Weights of a small transformer language model: vocabulary 5899.
Each number is 128 + 24 x the weight over its row's rms, rounded and kept within 0 to 255. Layers, rows and columns count from 0. Numbers have three digits each. The size before them is the row's rms in percent of the matrix's.

# layer 3 MLP down, 64x256, rms 0.209, rows 0-63, columns 0-31
096:071128129129123049110127127129124079155125152108129144128123117103178130127194129129128158113141
097:133128119128195173079128126126122199146126177160128149127129124147151127128105128128128121182155
117:138128154127098116098127128129124140118127121152128098127128134139162131128174127128127136142150
112:078128119126127089071128129126129101134128078115128103128127135125156128128166128129129127104147
106:155128164129151185128128125129124149094127147101128121128131121145088128127129125131128160154125
104:105128114125133018127128126125127115133129080130128103126129124067191128129130127128129132155093
103:118127118131158116120127126130123089133125159159128071129129123148036129127132126129127106091204
101:116128128129092061082129132128135160140126090112129103130131121134160127129125129129128082097127
102:136128124128124068151128125129123094124131165141127127126133123028141129129121127124126170113143
108:149127135130177109106125126130118101111124155150129112127130122055095132127142126127126113112127
102:128128115127159114082128129125126117130123130067129136130126129099144126126154130132131126105150
102:105128107128142192145128130130135097125131128173127139127131132156162129130090127124126137182078
099:101127141128147063126127123128124133098129132144128120125132115138175129129120124126127146139154
092:149128096129137146154129129125126121145128143100128114131125122151128123127133131130131177148188
100:133128155127077200165129128128128149125128095115128179129130136173160126128116127131129125135168
094:106127098126129140161125125126122086097126146156129137126130137110071131128111127127128141112179
108:141128125128165185191128128129133120094129165136127080128134128060104128129124126128127122094132
105:135128127127021101106128129128128083159127093121128165128125126102113129127104129127128112119106
120:121128155127063147102128128127122118099125130200128095129130129084177126127094128131128116141040
096:132129146127121104100129128127131143107130200148127155127127145173072126129137129127129129147124
108:116128122126068154206128129126132115091129133164128147128129147124060127128115130129129144108163
097:107128102128183102112129130127133112159129128168128159130126122148171125128122130128129107152076
097:059128144129122133145128127131127114100130143140126071127129134122135129129137125127125104100076
106:100127153131156066110127126130123144114127115158127125129129120082162129127096126128126125134188
092:082128144127152146154129130129134163140132146125127156127127145168101130129109128125126066050203
094:178128162127138097142128126128129120101130123126127143128128132139107126128114125130129137166043
096:144128121131172125188129129130129120152130126093127152129125121139127127128096130127128141139099
096:154128150129154150139129126128125161097130139154127097127129134166083127128118127129128178155181
091:118128102127114174143127129127125168116127106071129062128131128117218129128148129128128094096109
108:126128132129124167143129129129136136160132122070127128127126138128133128130133128125127096101109
097:116128132130148078143129128131129147145132163163126171127123122133103128129121127125127138161160
094:126128127127052105174128129127123100139126100075129123130122137128066128126155131130130127129091
095:134128110126048200128128127124121130187125118093128139128128120146195126127100130128129129126142
090:104128155128085127147126128130123166115127109151128143126128126142126132128151127126126118050201
099:109128127126158181148130129125138123109132134069127132129133125130119124130128130129130105150014
110:150128127130065174114127130131129149131127123134129141128126132148190131128123129126127122142144
100:147128120128162146132128128129131109122130122126128165127123125156114129129183130127129135081144
103:116128120130080158113128129130130143113127077101130181128123125202089129128162128127128140127100
097:140128135126167074071129129126130124136128110117128111129133126139184126129136128130129153140094
095:186128131129106127106130127128131137174128135134127101130122120149056126127081129130129060103151
095:138128150128120121144127126131126091102129157145128123128129140130109130127195125128126107141090
097:103128132128084074120128127129129141133130153131127069127129141166117129128093126127127115179130
095:141128128129124158097129125128131110158131140197127123127126125223134127128133126126127185133146
086:083128124126119082099127127129126059142128115124128118127125135124064130128166127128128140136125
100:108129116128151127110129133131140112139134129137127157128125146152095129130105130123125107164084
097:160128117129155116134127127128130168133126125099129177128127109099090129128202127129129175147108
089:130128133128162135120130129127138121129132132155127131129132132137099125129139128128128092093182
108:148128105128152139124128131127129123119127113112128106129123122109129127128115131129129115119080
097:139127119130151121100128126128127171141127156099128119128134118107127128128073128128127092115131
111:097128139129144213187128128129131092140131130108127149127130132164063129128129127125126124130137
097:150127127129162129156128127128126161134129180111128136126133115050107129129166127125126085109186
106:147128086128185140132128132127131155141125141093129074130124124135179127127102131130129070160128
084:148128133128124095119129126128128096123130131146127103128126139118068126128113128127128130140092
096:156127097130185164119127127128126133112127156134129161127127107177168130129138129126127131151118
080:113128146131115089139127128132124150134127166159128107127127128163111131127114126127126164115151
099:138128123128114183138127128128125122130125083148129171129126140075170129127161128131129182132105
112:156127144128160131142128125126133154128131125065128148125137110092131128130167127126128135123195
101:112128139129136162143127128130126130165127107144128130128126128135182131127109126127127139175117
113:108128119126060113114128130127128144114127129133128120128126137078122128128119129129129120134139
094:154128144126120140160129125124132144111128101167128110128136115127112125129107127130129123149037
084:130128109127100212090127132128128089128125116101129139129125131063171128128102130129130134156128
093:153127142130144102121125124128118136102124083093129105127128116137158131127177126128127174063162
106:206129119126100065075127130127129164130128107146129147128127141134163128128089129129130156116136
112:108128128129151112133128131129135178157130111126128164130132127159079127129076128129129155143054